Weights of a small GPT-style language model, trained from scratch on English Wikipedia: no biases in attention or MLP, local attention windows.
Each number is 500 + 25 x the weight over its row's rms, rounded and kept within 0 to 999. Layers, rows and columns count from 0. Numbers have three digits each. The size before them is the row's rms in percent of the matrix's.

# layer 4 MLP up, 2304x768, rms 0.0475, rows 29-169, columns 720-767
103:489477434491554507494525452490483551506504507493527489487532501474448489578518520495514525500437543503456514523464485522493460502536498544516469
087:463505487480468513487477467544481512475475468543504497463475472548482538544486493523473511469537506484494516511557464509486526528518464521532460
099:502499532485457529479511529485520506545501502498548482484487494511530521495564457499518528483511536485488506502471501532512541451470511510477530
100:481489484477555518492486483476534557469538516470565493530543514482474439504487477491503519496524557493475476478494516520519532500459472527480475
093:503513511493474532504458491454488521521510497508503470494507529522487524504495497476481532532498501486471510491518501502524509496538464535520512
100:509486486492502513508486468486484529524463523514516505489502505471477535478514489513524500488515503486465484511506515468517505520463480478506478
084:495500530510511460520478525484478502524517475455483507515474480532471455565513521496541523481501522522436545472494467516528512497554482505510478
103:501514477500541529506461518500527525466510524487530493478500503487505486561468528501534545484557490479472515514533480535477476488493529522494488
098:504506454510474521529518455533493485498516500528496502508470531450482477551529508503474496509495495472499522481498465523493477531535508472508478
096:503521519477482475461484485493500529468500485523495464500562554517467490505542484500465566490525503504453516486512466478493470515488508472542498
100:487468516538523475510522481517512543505500538491549487480522478505470486502492498512446548480517472486468498497504506506499519492460550500493472
095:498496486457477475509498466500483470516547512500530496504491530521495511509501500458497513516479520495495526538504494552557526517490488530522446
098:460502515543495528511492510530530501520492512495484505496550445540501508469493532488469499491479474487519447499529481587491504464447543514545448
108:508511479529558535503476498517526575493539525516531486491494494488527524490476497487473518502490505490502463469535486479505501491525519503490490
098:483486512497493485501498475520463540473469491475505485533536426471516544494531512454458497500523511436517514523504469572511496480446538515470497
105:518484524473554502500488489481500501532477500491514487488527506555450465501492476508508523481543505488512499485499486502522542488478473468473484
102:493517514525497506562509512473462534488512526474516469524501451520506476508473541517499529539530488498461489528512460485473496482507486516533515
106:508471481514493510492463458528481513494508516499562481507520483503485492522498535478524497547475504461487485513477493446484522515507532487442490
091:500499540541526462506504499505515522509511503505504499512539510522522472530524552505516522517459597494505495496504459536525513519513463472470462
104:481513503547474507529501484498502542484460486517529425497505472536502479530459531474472510479464487479473492502475505481503521498445534500485483
091:530471456500473535519484486522489541515522502489519498502467457489458528492496474457502572482557476496484455518448477524490532487495517514490514
098:517472488499478521536506555462478505513510516558557469483526515470462503547553466519509510478483520514508476494499496520420518436491468468489525
099:469470493503529501484428494502532515466484546507527494465519463497495491475490493485518487445505537487532504481529505493499508493496517505479476
088:493469511536506495503451514514520518520518526512474487451492484529512459510517483530473539503467523508498458486498512500489515496480504565528502
104:439478528507517481511459500480492499508505508471556504456512521485503511561514543563514551498502509495493506512474510497504478439475525522473478
100:497461499524485495487481501496501463500536511479521522475503524486459520540505502501484537497516499484495495495519471508510521489491508497506501
102:483514523483549512490524474470524483568488516514526471500525467502524488459490563542485502544484469495482522489511512507520550512491532514527431
093:462480523477494472458497544523535544521513492535492469493491537501528511535471475506451520434444485512498496481459461478480491504472485517510504
102:500500470473501500490505455524460490508555515450508493519484523449501556513499482468467550513543527454473499504480494516526498504499507494507509
099:468498508491512528491457505543515514523551492527499481501476532516506480526502450473509508475550475488448474503493471525496482497523507482515483
102:504468459495505529506476479463497518478536507497522505473524498514448516523459498457460511469494484492484496536509493502513498490503509511515492
110:498519462503531475461508503486483494488548516538540491448534514493506526501514459502480517498459473509473427495517521512486511455498537486493438
098:516505532482462437516493520498483538492521506501479490482490450508502505461532487493516548457503517496480500514481508542504494553518519493468526
100:498416487514521488491481523497445561502510509483496510485518518521495471537508512438496527472486506474544499490518474503492476465512517483464490
098:458489500535466512520497527481511509523484515448481513541532455486461510524523499496500521522531488467504485523486529487495525488487517425469516
105:522492524529527513494516560509482439492488508487497448480522549471503505494525525501493533452481480520470527485501516520546512473479517527533489
099:495541505474534517513516519498496519486525527446520456512484493478480483499503488493517530481468487470497515483529481557460525489468498500491521
105:474462487493513536498478473506506503494463528522523487497471494451431528510511487481545498526507490510479504490492523549516505477517518496537472
110:495521477485523507497502463498488537491484494483513477531478501513487519509493471503500495521505523461499487478537482513532503494511533511489478
102:468493512518512486497498487510482507529531489511485495485469501486442519546543518485514515538524485512501524454514461518466548505501488523467527
102:463484460539471503510477523490515504469499490442503525515491466509491526470540487509514501535510488459445542514479506510504552482458481522493511
100:506499478479504503488480467465482468494504521480523478508521460529505506496525482521536492512455489500449511466504481492507503500507512476510514
107:475496494462495461505538529483504499473481507494523521513535513538494503501544494486485504481451462491447535530533510509500522494459484535481500
105:480499478464466494490514480540475527513524533450492470494477513517514478509502483454532523456519493512443517544496478495517551505502532520494465
101:451430512524526494512502520517533536514521502496512490509499486463469506501518493505487524448510501456533474488518475483480569490478507513527481
101:499483505534481458452509473509475483533538542510509440503542511515502502512480531445477524488468479475500492490480478498497482497538494481508503
103:460499499474502504504512493501477580473496508499517543525507539531460460514558512463467532454512517481504493475526506485443503501505496529475510
106:491445449481525504477472466489497511489535512491539485518484531505483536561454519473525502521491537511454476510508486483483513510517498491525461
095:508494488470579485487473494526464463529481535531506462467500455501491459521519532521537525469505514506466538499501482515493484492435485499489439
097:464497482519474507450462477526497505457497548465476472525512498495498512545495485487513524476533483458475489528531439543479489504482510500521511
113:499472486480531530538511471488531506516500525508499499499500495513512528487531507520492489480507543485501517509509515453489518484450517465513488
097:436508539500477500526485516501461476524535515452483518526541523555460472478499510504481496441514536456505500439523474489490506523496489529483507
104:503528526508553530497539466460504502478508521465490482470514467556471493571528570451505491516507546480494479445490483480519536497479491466502436
099:524488533517531479516456508508473512482489522488554461495519520488512521516480495500520503519466464497504484533479514514496486521483477478513506
101:502466475494528474557435525499527501513558514505542505482485468512446483530474509549520574528563498498474504482485546510516484470475472515467508
101:472484497524515514451496479508507505536521492497515436519513518476492501500485499496454501495493478533504461465505497469483495508474519496524512
096:478531516451500501489480513563492505486492496468521505473486482540501555505512505442506507470479489545486502497473508535493490486457511518483482
095:498496474490557512462541475470542503517483515477542481524512500547476487523509483499523530528471525498457521497464479476504526472471542542471502
101:527477528486527512458470492502538518525486536482474453498480529489496500490510503508505499511525515468486511524464522547499491528503492519503504
104:496468501507540470505459518521520585507519508529545504466494528511499553500525512470459496476472518486482485484477544547498485486471539479495521
096:512474497444508522500487477463536537520480531498460410510489559515500485497502520499510532517480499480495505511535470469547505475512512513459456
103:504497470489532452508521484532497512481522507464518511518506455540517506491538481472466504486492508493502514455502480460509542487501534527485476
094:476462491501487513453491493535494518517479555465482500499500505525452539501502507468531491538486541488456496501482498517487533512470497486501490
091:482487442506524518481492534528480461514522496547519525470508542490483508477518509467504523439528486477526487484504519544507533477481509485500480
090:492479503541500490470467505484568460506448522513505493498488517516470536489482514517479492541494526514498489487511532490468524505515494477506509
101:479504481472478468472504505502511564468500555493465474502481507531485472494493505441476510523531496497510490550464469536512494493519493517511498
100:494531475476533540467526480519537525508516544485517491479515505513491451516518462439457460495485496531495525499536467515481527530483553460478483
100:489488422511483539525462486532462489478473512519524502485484551504508545508518497481485525545517543462527505539484517511494469458451510481485481
101:476494496452539467490473486510536484529469527509540529473509495566463472506495479548481539484479498511431506476518452468536521524469476494468501
104:493522495502532487513464493481511515517490482528481498520536476507496494503539481482522534469545523488471531468483527578468515487509512474471501
099:503500448483465519493525504488495530502503523504509498500477490466480500473511489528520513503503523521504494497473526470539488488502491501471518
101:471460508542484529475479496525494514527497533473464480488485521536491493508489510470488524515527483486500502499508489475477519457465507517479477
101:442504504490515517506485460493494514518507578471527448465561487475500487510560517509509529513535511484465530482498521506477483523488538495500491
100:442499510526549510558489486531453510489508533522492502513506494468473542503515458483446503508472501501487480505514494538476500487446521517513466
098:477505517473461421527447536535525488528534518504499472529471511537538494557482487455523551500456502505486493505469517511498498482478494469423503
103:514501525523519506481520485474504459522518537511480440503535516496509520516527483460523502512501524521494523523467499494495466473467524485474478
094:522509523473530458493483486471489490484500526462525537460467493537493502481514500474475543503480468515510486512552519508503523518469510497483495
099:446447514507484466526494490531485507480506526440472514482538520517505519527473530514522514486511511513483515468536454502460524477504513541535486
098:463468514486482488492492450527494508468499527522530484508509493495469512529527513537465523496486574466500477486506516489486524485505487418526491
101:478530480501494491473504496511477487464531500485483488517506508477487470492505490493496479492528552470441430481514533507503465486488494456476469
101:493483503484509524498463491494521533491469498455529482518488499514511524508460486530506504503491525493491494465487509525480510497461479515490510
097:509494450476533494537494497511573500490496496438475479507539502535508504576534553488484530493485466484508532501504511558534551500526513491542510
096:516451503535505489529499492450485517491512527495533533530524537499487476480513466549465555504506504498442512469476521531530503495509504489514509
104:484511484503552520507473511511448492548479520464504475497498466545495479534478537500515519520511503472492476522540521519538501473492526536491472
104:504497499504494505502511517497554544517510484516479461475551479532486484474500467516523505519508499472492499482505507472513539482465494475509488
105:478478505504531510490471513441477532471516514518499496503477527530447463484489492522462523496486550509480507496532506513513501466466494479467426
102:486469492513540527531450488469527557509471518522496515498536482501484496525525565455502489490481511514461469497471529508534496465507504522450419
100:541482503514526471566483541522517511508475487490484519509477487503456522518471594477495529519473480475501512514536485509514506516505483549492475
104:500499496515521481503496488525457485533488521469500515467448526496482485471483457437475532503535478481475514481537499487522499527493499539487495
095:467460482518489471490474512531502486494487538479504523477509518502460542534488520484476532487474460509525502471499529523471510508470521507485460
103:511495507497473488498472477548443495489529478466535510494514483556499552555519499479476557507482500517497527506545491561503498506483490505515495
095:504482470525512459493498498511498528503534496535513545540512463540492505482462515494473510491498506506513500481530479487510554499485537493471518
112:504469474512534486515515497522500533471525496501497467501543469511503495489501516512489514487502519510495509493467465528493514482462533521464451
098:497462470516518510492494497526496492486550510556492510480498522492505536493515489495459535483533559457467511482560523494537484469506511531479455
092:475500518477470523502527511490436494518537525495531497507450496473517503489552453502508491498501501493466474535465522474481534476477462485494471
104:516434504512515534444467498528513502471491538487499508480550472487512508479469485506443534485500533508461505469480505471490506493506470510497500
097:521487474479513518507526488468501507467507501518508468503537501506449494517544456515503495466509482461495480477476498528443486521474528550504514
102:459492484515472478496540561538466545445505470536491486510570495500497523517529478485456543526494502477515517505496507499487540528461501487524441
113:494470450504479530498440463531545496535520550510468490491486501548443487549492444479499544450516554479484495507505497536480475512481507494537529
108:511500494487521476529530512489480509490500515493502518486507501501514452520485528493490517500494589519486503534530462542527510457512514464507487
089:529496496503521503543474531505506507521543505501484484522508527468434485549512488487507507494506518504482512492483478495460561496482455461512494
097:492523466488528497455440501481454487515527502470495526478538508483517467534535483481500505443504532539461491498490463532514463500520492529467535
098:466505469518542525533485518507449479492501538438529543482480468481494534500480497486486496495464497528514480520506526501450506472511544479501501
094:539509525516566486506513480478514541471517496497518490528489504528529495520556496469498509477529529520487529500501443542481481502506525522491505
105:505533490525492535471513450496477518490523488515505464522489506478502521523519495526522512522485540516489489515464495490478488509512476447516494
098:523496490494451481534515492476485509462484509456524507517503470483457517507513471490470508516517482469509486506497497548529532506501509502491522
105:476464500522499492514481466493487505475511511481527470497494510466493490522527499519501520503540464448498504520513515486475518472440486472491533
105:494485480478489465510521513518505489484490504471514523514517516527501486504513508516483518492508506510494517486531462482476520498520487472489491
107:518507521528514488529506463484493501487538496532526451540525457498467508537537537498470535449524513443484511519512489546450507484457510465493489
103:475427502480566515531495472553486491464500500481562511508513502473496504550518526483460555491489522457482471528490519431521564472496504501508485
104:521484489469556501504497493469510522496583549511497475513523496470451478553509546503508505467500527467505500509473501536470471507481496475486491
110:519533484485541485504483495515501494496463513485523505516492534533513489520552472486490526481521501473445508527488523522498489514503493481493456
107:512522485512485480497472451475527530528499501503570474429471498469496525482533476479506504510526519531497477499506456519464534470520472510491516
107:495459503471457446477450522464496499501528534432507453490510487476437518513501521500518527500472530514484467521514511520516507502504481492448486
091:513467473476479509486531526514512507497491511487522478493495511503449536520507546475499515498482497512510538484506517536485482500519523494475468
092:476421522478501515501506521493511544509509505478498519513523544482481531522509465494486508534505544513458506503507486475528478460473462489469436
095:486492459497471510475487476519459505513478512502522471486499490517454481514492511463473501486483475537503507490516512503537504453497532493506412
101:520506494528513510490490474508518501483481533453567505518471469525507452524524461537475526503474461481453517498525515505516479502506516515496499
099:485529532486478526515524518513514492507529496471484508488523502515478498512504468529445489509536468486496473551521537520549463482539541476478522
101:481496511504527453520468501493500512501529506503530485497550516519493499530497482497446500505522504447478490475525499487513493508526524497532482
105:457488491504525500463539511517525496482502493475490472523502500482497514523499501514481518486481542520491499492473494519449523456459497479473490
105:492457498489504527512489515458504508489522513516492491502528510495471485495524521465549507506496541495512490548512498531494490530469487471500439
095:477504526451488562507507482507529489501480491505501478470501510474504547501546473516469513501532508521496508502491482490471516494446496499510500
095:497556491502524473529502499491493522506496538535511450497524502503539495472504532500466506475526508538495444503555490521526485489480530518513505
107:531465519499539484541482500488502522467492519502565495513524466530454511529515549490504485474552515508504527474510474503495541466508488507501510
102:502502505468454489481497502492459495513532497508494470493506472490508503493520472487495529475454508526474466509510511493495508453505502506502549
103:463484488506487480515527527531493507498504509522456482436497474512498503523506523491464502479530529466497479493472463484451503458510497481532494
104:516479481481522524506507504513525491496486507505534481471535470467482501514478533509532508516489514519483482498491490484489520465496548518478481
096:478491502515515533535504490503537481519503494471547489494511476522509513579541514507510520483500478468488511466540522520537549495504497501486472
088:488474524523508531474501450528521525525494489490450500468561544480506530509545495503426502463497513566494471529487513459502529503516473470547506
098:537482539489550480495456497485478525492504510511506519477515499507467496495563505476488526448496519555451497488482546482535535503513498474420524
103:505496523474514498506458515512512516517518521511539496503504490498463498497497507532519494478520531516497501528496522491493476487462532463474461
097:550513508535492487477473514493475513476457476497462538479504503481468530504542537457497493468527482527482482511516512527474527486532516460480490
103:529475508545469477523472530516513530573489529506476466452501468486486502520493536477513501538511495501500475507551513502543491517480488532508478
095:511448524479515525484547447453463494510545514456498502485519521518532483555543462481519489506546518474478494490492501503509510519496494499528533
096:499516518452476506515454503541473508519490514481496472504511513538440544490478538499490542511506533510516478505471494566497468492508515514455466
100:478487538523497498506468497462495510498534518511515491463482503512472484532538508493472536522538563494485501501516505451501520489474523455537520
094:490503532521487508481508516498482504527472526515497483481479464476504506538535473501522493468553488504492493488539531518484496517446541473522487
093:498492503478508491515525488480472512487601501517516446450488468504496490562556524491532528493477464493464495463488491494516494500513514546554486
095:452479483518539492515489512447513503505498500492481483459519497503519536523498501527514492496479538496507535511492515537483460452508527509502479
104:503485537499530495502500479486512490475475512515528504514517486550494511538522498455492510502491480491493481540530508525500501516481533511463453
# layer 4 MLP down (transposed), 2304x768, rms 0.0437, rows 29-169, columns 720-767
099:496528484490476507465477514446476524465503478494488474506513497526491482476471524542520477491452506496532487519435517509462447516546481508476474
090:500506499483447493492448496490535496514476440523495504526477510513510500504518512539493506510482505522487521509517505507470524483490474511485524
096:507522484521475495489529508491493487495510514514490491502558501486509515531527488462481517476509517507518551487515490471537518467502552498502516
102:477490518489522515511482493493575543520501523495505517521498512493472501504500503475486452495515520478482525505510509498488526470528498549491529
093:483483506500475503494489482493487459519466486528479469522522496503503472478486512517492477510490500499507482497481487475492510478495466510506516
100:524486535479469518486511499517506458505457515520463516519512491444549492434508489514487529498500507512535543460508504459473456503502479494507532
085:514524495508490534474512505500550480464471487564477482510522493453480517465494500503469513517486542513513464515525512473504480494485530514489486
104:513517493537513507459508474481521522488505532507504519507543521485542518502526544524509532501507518511496463503453507520497540462494511502490487
101:511496524468514498505480451492511448537462491457489484499559485466528496502493537460523486500476499489463473493478485527499506538520540475495553
096:459499550461502475486489453516530501513497519435502487518529514477512526550494519439479476489489450451446504522456518496504521519536490485557498
101:472508508538517496475512498476472495454490500515469526536472535530524537484497506485487524513468490491456484528517478513470466510466483520523496
101:502516493466503486518514505504484484506462494538470479474496490527468511492468537497485483487472488513536516503510481516510490479521475520507490
100:543563491522488488456517457489473533483517510514512500509506515516504506475498476492477434490512516499466500505529478516494465481513459503501469
103:569561474509524532492488506483515495519483484502472512483464499501562483511509503552501549512500525516491510467520512478483454508501542496530521
094:483506503529472508469500475491513514488494526526509520512509471510556509502485499429487458518505517527549491545515528503483504494516557493450531
106:511494482510525497445510505475498520486476516470501536562500525503522487496513505562540557503502499532452522522465568467515491503487447470521476
103:502534476503464535515459478502467467447483492533476491505545505508524501468551493504460511499492480531491503471518499518534464470500514509479474
102:480484456495516484497508493521521550494481474512500536512474485492539469483513527475503451500490534522513488481500512508485534493499523481495516
092:489525501477489548496531554485445509495468499490535532516462519483487473520530477501508479513497483449496474499430503508480508505499497483523483
102:511496537469485510484475473499456490480495523473529509537516489501510434521493486479491499476475462515476500494498464484502497508544498520520481
093:480537496468485470477531498488463505512490463516448493499526508490476472519476454516507534507559544477485468491499452490499478475501472479527518
099:480524483538432531510523450484501483511513527497467493461437496500489483535492485492506451504514563493527550505488532510488503513492525473462547
099:495522489490492494548570513512471494502525480474465500452447538470502475530531543516527529559485451493456536518482486472521513525512462497557505
089:510502520519502504496490524500456523513468594467496499461519489538462503519463484474489491461488449479493521518496502488510544530515476496470492
098:514534502518503496486550490518521490503481489518519474499514474455512482489492503461494501499495526550508507506487485482521483486525473460516495
101:483503494515467516492503528497542506475480484470530466506543505488462479472489512534489474488506512474497445492534510462463481487535494523488489
104:520469457547510509506484499507499536471528501528522534494486471517510503513502514475516508520515462510503539531517517488497526490485466491517517
092:523493484518478465543513507492530511491503463484490466521520456524529493504493493498533505485525475493468500500476517514465459466502473494452504
100:439537501536467496470501490474502513483472484483487464507484452478532514455485510490503482497465486480514509509499478489495492479524523516489481
100:478528492507474517533486486480528458492502484516479520491499492474500514474516512451547543487528458482487502473474553498501497509493487490518455
101:553500505471454510504465490495448519479495517519493511424507532547527529458505477432496523488465440529468500473497512533476530513507497557509508
105:477535484479529509527500443518516461485480521500518541479526484517518473521506489507488514533491487517491501509530480498511531482504507455549451
100:495539535458486523486485491490486525464501412560483460468500524459508534495490486534529485512482551478480474512457481534502518476505554549550527
104:506505519500545482520529529482510510497473527468519469482508527496505451474500522544502493544500518548469481510520445454479467482535491528517522
097:490505491474522479464481471488502497506527490531517447522535473471474530507457486507492505529543508537501532483482483503512533509516500503514509
104:495548458551532498467455512500518535509482474496482483541506551528494471451513493527526507530479485500459524490513523527494492525508547518497491
100:512543509524500490513503516498504471499529435514527532454490469537458519455493459480490468452530487492481521477494486531472526500507505525448497
099:521530495495506486514537508516508533467502521519453486511491463534501499526494489505491480527495522518491478497485475504537468492542538538508523
109:508520491479530489522474471498463507471510497523518534500511538503514466528488456487485512467498489518493478490477492476549491549518516501519521
101:487512513478496541500516457514491471535514419509494520484451527550480487484514510515527486488498537453520482474485508546509504501492505547466432
094:505502532510549537495503500465498482492512501472517494507497478463505463476490473524517516497519475494492514511503502483527494479515472550479456
101:497489554496475530463536500471475477515537441513533494501499495492489480477450498536458507474488500487511500497517515533535490507527532548469506
106:526478505533489496461527509520503472531508523499514503500503489532516514473450477527435481502488505486507508528466524504522515484514476502508504
106:463532460452503524474510486524511542481521530494493509492487512521518510517460515499519516490488470546494491509506484500480498510484465469556451
101:465499515505516501474559540512503532493471492493524520504498502511532492508576479501514492482503507478523473463496462492490501502514502525489496
099:481544497527473528495505517481501515460501482474495472541475508501518501521497450492521483499502507505442502481509522456475442497510483479472496
102:501527492442485554488515508512496530494526451527498535528534509503490466478563527503495518501520513500507495546527517484518475553506500510486507
105:526491502478485499469504529478497503512512509452476504560521462516488534504534518533559474506506483510512486531456506487534487530533481490507431
098:483492514532528483489467479505487510504502528503512508502521529470513490511494484497490502497511508547513552556483529487512463493473456457518522
098:485532494551536470500513543504507478462457530461446477517526478516527500507475498481473532499536506518514498521540512490472525509490516452491460
110:507522489461511485513520513502507503537480527541497487458474525497506542496485474527557551444478514494508463513506456503489492500581518542531488
098:515507539477540487514527464508532483475462499507514505480486511529490514531490545528536465482521519524513497505487537510519541523451540476489486
105:489544553503517471515483503511522512500474528462476555484506485494488501498475500510464488486475473526497503531492517501528486499498523508512519
100:519502507541497483507453520544514461462528510444495500503531474509481534481487516489499487519505463522502478503527478529518481501546498513490517
099:501490483517478495465502462535500531509515505465530498479443451504519496501510502482505524484483508526481517502483526463524536477485495468472502
100:480499516452508506445526450469498497499506433478483486519505480503485480515458467517481521521560555492485541482486521519463529552521504529507526
096:470495535513442488535498508469543500508518486499563493503551480517469486492493525500483508525498498518499473542507506478462471511508506525488466
097:511553482507481503468495450535478476472536501517524502505522514452486532565511486479490546466480492483526542516432486505490541469445489508534483
104:518489529459514481554509477508512517510436502494516488488511502495436457492513493551512525523499512474526494484457503440517520465499530490483544
102:510526537539550535497522460549433564484503507484573500511493497501510470486475520459519518505525536521514481489470493521508450478464536511468488
098:473492521453495485500470508529465492489523526482520511500502498500545481494530458474545494475497549510479495472458508530498502484489530489449524
104:465520507470534479501480490536527482528514552528482486498507482511515455535503524493475477449498492496518511499514484499486496519513499511497533
096:548521493473458412470504500496480468468508525500512497460478493507461490570476519472499498521496481512493448521499542515529486484479461488524533
088:468498505493477521490480531510510529541510409498515454485508492520522488502498509455512483475478531500496513495505494508519488528487481484479489
093:496484489511476506462509508542499543482511531486513521521491490478508467530491494455489499514467474449546498497476479456500550478516475516508514
102:529470517495499492477516506503517521487482515494534505511468471501480509478464486475488459530502532498537538481489445446514471500488502471501482
104:513496520440496480484487501560484492517516574497488487483476483511489484479511478469495491537516501530498433490494499468521484501489412505479517
102:486526462502490523499529510492485526481491509541531522483480494515567500453500520501528481532496525527490513543480463485511398504519498478483547
100:479498494540537536519452487508495500495525527514501528476500519550528488465522498557531512483547465507502504535475495484496476508442488504509464
105:540518440476506489533511461514542538529503454496530535539485504447511474510549504531513482549518474487489524493517506515473518477529525514494496
098:498512503511521519496514507519468483452504525471501482522554467485496501481541464479490510517491509518491548518489484500572475461524504485522486
102:484465489493493451498484540559481494467458489478467501511524464537489470517543474494527519503517499432472516546510492492512491452511491452515492
099:535511460462475515511488538483448503534463489511503531490505525499512495462524563519495520491523501502521548507485454494521500500525475521504458
101:497501523578553454503496503489518455495489553499475464525514506524504485490476486519497507485525523518520569509551534504520492494478495467493521
097:512517487522521520432483511541478534508512485494483470492522476491491496503508528519452501516519476447485528459511449440512555444491488485509526
102:507531498466488478487474535481522488564498557513540455480520496487514515492523534484494501532484470474507507487542457461487533519494528493494508
094:486499515484520514502484459471496459507471548489482487515516478524521467475501429508495493494494422485541481543495548541465462515522509512580470
099:567545510480460455504485525479466470538505481514431489459513518525543513481489485508495536471508501462494494536498547506494465499484492533466529
099:510508456504509529492523549472515481523472508535550505483484465490485494551465487539525539502515490523551499443480509498560522520480527504479538
102:494512444465527487496514499509531536514477463467527557521534481490475461501479544541515450490496481470484453496444514515460516453461455527486455
101:469497464511501554515511499536464489523523499469480477525502503516475505531515506468489534492485524510505459500447535495559503504527508508528532
099:517500486466460496499473453519485499496476435475510521521440515472486494511527531535540493469470484479516519499487464489494490531534531521529525
096:488500481531485519504407482482493491508465521513555500485506548478479498484489509544487507468502461513463498490493534529505472513490482476534492
102:467505497521488533499486463546482472507543511486525515516511489497490480499544464508523481514516496467525513487580536517516544475525537515474520
105:456495524501483512518553495476548478500503478463478532498567495495478482503483537511474495476567531460520477497468500460524483465481539439504536
106:483507488531460510515468494478497521491495557509485472472510495492527505482448489534497461486487492521506538505496519444497518476507502455522514
102:501485492499486499501495487482512464558543504476461526506494481508512467494507455451495504523510493549499479473506519525491428569475495503477497
100:466492498500508498492527513510527552503495492505516499519496530450460524503481541471491511532478492492506474500571506518475515505505519521501485
103:524486495499489487486509507512508495460474539477501457461480494501487529528502485490481492465528509493540525462528499440500537513526444528553490
097:456537519537473532530516530489473471515479557484475509487493488527487486475460526539509483500527467483528480435525514495496495524454497516476527
101:482491457506479510472481514539512507507535520508539506559526512482499501529515517508530483534489489494538504538477566469500504508537509507578480
097:495443508555495549519514516481441509482517538483516522517486466495500507493549506510496473562477477522497539499516514517507470514457483505505543
109:509591490489501540478527489498499456551466489527503496475488495519509542513437511488485485458514488543468563464504478462490505515452527544518518
098:498489465536534490510514468521526464477515470491504515505530516504488529516491495525522497521472505502479495513542493499488485490505479509438537
093:495471481514508481515517510506474481510529527482498528499494473443515521474534505532517481479497488495469509461496481524476496526494514480559507
103:479491487491458521497472506509551503529470510474485471525489491543504489503542491511473520502496496528442447519498532498506476506465519567471492
097:478495492455511489474489504524535518511519526507505482526493497533494486492471501472514499496520480497515479510474469491486534512519484528516492
104:508461489512469508470506472502462527524496469502465519471532482527524513430496513518502530505454509514511519512516515491447511511504460476458447
110:519459506496459513493509498500514494507488498459516485547471497543489495503448474492489504530484535518518473487439497452493447506522450464503499
109:500526505503498505481511537539475543469555506475493434558500508457493496473485564486520484504519499506473471495527486463488492486462478486472540
090:522517498507522495521546494521486497473506456489465445534532476476513520477520458500491481524457499497508518517514508490483513524529549454507534
097:468521524506491522512454491507468465506521509500520521481467549475489488449496516459531491493476481479488476497487499520472475504527413513483484
098:542501566468526498506507492491490463523529524482486522521501478539538433514477434456466458488465478496499506549499483501517473513488509488460455
097:497474522446510499519470503492492487445523431498488474468499476495468512524500527476485493532476484493537517494518502480526548477474490492465515
104:497493483477514488538533512506496497508479452541518541501524512463485516497499502555490507491524542514518460456523494507476448512501500485509511
100:522490419499527511555511545538449507509508495527463511487515526477481502483503567541522513499484499448502489497485491483477489495504485526504511
103:470502513456489525499510529488497529471502545529495523495523501524530517492501535551474459509482538517492517494556501487459502467492481525504511
104:471456500499542510457470502463491502552516506537431549525493536490508476504487498506485517551472489500468514504523482484476494491491500534570481
104:503533514490498530516530466472523512473491495542490507528486486487495471456520517493531509514483491506497518517489501528536489504503508504513462
102:501524501461518526526496496497527506494507479522493456490526521511478493522544555489465498518495524492489432572484522437529507512517523502506436
100:493465518536521520480479490507491493550519553441516510492456510503483513474487493511505474507504481522496468467450538477578525501514489503487476
108:458557501468543487454476474482494508500490492510497496489494496509513531486480481459468494511470491542492520544510528475513512530486480518486483
107:500468526521491491479525492470519520483517488494475539458439528513490508516481484495517524474460491481531500490543450520499516493504486536462484
104:498502521456507498512515504515516488536490489425539476471489515501489490475473512499461501522479517511472524516474493483542465512491482481501496
096:509493494475538480507503512477527457480529450457485532484516507525553461504486540500481489541487470518479535497503515488505511471494510496519499
092:494508550496486501500499508508527539495439450541511480510493455492506510538502501500466487487498544473482501512496461493542478498490481529485502
097:530510485483464493503472454466515486523475514507520548532526499510502480494496473483516488470511528519506495516460493507516493462512482478512487
105:499469522487508445474497512491530493517563510478475532480453464508510512481524458557491489490511562527512515491538528503492489497516477514508440
100:476504520514518514489503510480536467492467478463475507506466526497494485496492473518531493431458445503480492507499493498472480501513478469502516
102:511465512447488501468497446509488505531504480484532521538496460496511522535504485546499504510486457478503493426473476520511525503484488491514484
104:458541514497481539519547504533494501490483528481523499517461465483484558531537480537495508506493509533502508499495459566496490517492539498487513
104:494484510505470518483496473515498562489440504497475438512441501475534459449509480470493476525504491472481461488519443501506535463500496477494520
098:492518503467532466504555511552510518449498523438477508502506503516481500479469514491469522476463524506493475507555522509526448501532476478502536
094:508476536476463500467506444529448476496557498507498519485507588474488496511483462522485528471481491523479522525512497493505498483494488495504479
106:508572484469488491521521476502479515488470485518511505509511462498472511476500500499476484517540504542525494537521476498518427492484543521489542
101:477494455508544504471530477521478494510505565505534500513520498511517498493441478514499506489480522515507468551516514540525482509433477517504469
105:510495469468510533452468448512455506517495472505491530493512537505549510557477508497489512519498514518490468552508485487469487507545517465505507
104:509523468513491458582490550473509485522468495509540480459496478485532504487499486523499497565495515514464519512441451515511499507508517507472489
098:482483496494466510508506497498486517510484565520455444514535455480442521468516539540482477502519554492476464486532510483456471515470465495493508
087:501538522536505459539502552495484477505516547510476509520488517513501504419464540519482479495509526544460496481480499482547509516507454504491532
100:485449455526470494529502474509497488495525533532500436493515474503476502505500467504495508522527448516550479482444477530433489502506471517539455
105:450479523500518502499499499520500531492500495530509462521501497488514473478484466481490486526506453522488515475526473510509485519502505476502500
097:514501475492510493556500531434502487521529464486528493508496500470497485466498488471493553479477555521513532461476522525505468483544563521500527
105:524449508519472558482466486477535517492500504516489486459508511492439518526498480486473549456510553508513506490504520499491512533510487491477506
098:534506473513456499470521477501497472517507499500527495486529453545510506515480452495504498475530475499585534489527544473463524500493495500475474
097:494481463505528482469447462475512496486453405479494548522496482499484474520463489502492517463504496551459520490531498458521529461475447485510545
099:470458492534506532498522468490531466477479498499510500528498493517498481492461553471502515500482501503559507535485465494492560510477527550468501
095:507486428508514449515498512533522505519505555473480507507486514475462509504508502532482507500491452519507461535473508545479498484498519489466494
094:514477515483520502498506473536523521500467547503504514519467510482499528492462499522492470489523545514556556541538528480493547550520510479486497
096:506488507524514533480506541508469483505540524486504485523512480474471477503495494484496472499440523472483484462515448518536504509505510528490498
101:481524497507561523465510495535506517518480497541524490520529499474531503505485489519429487494496501505529558550520527486494493478449547551478519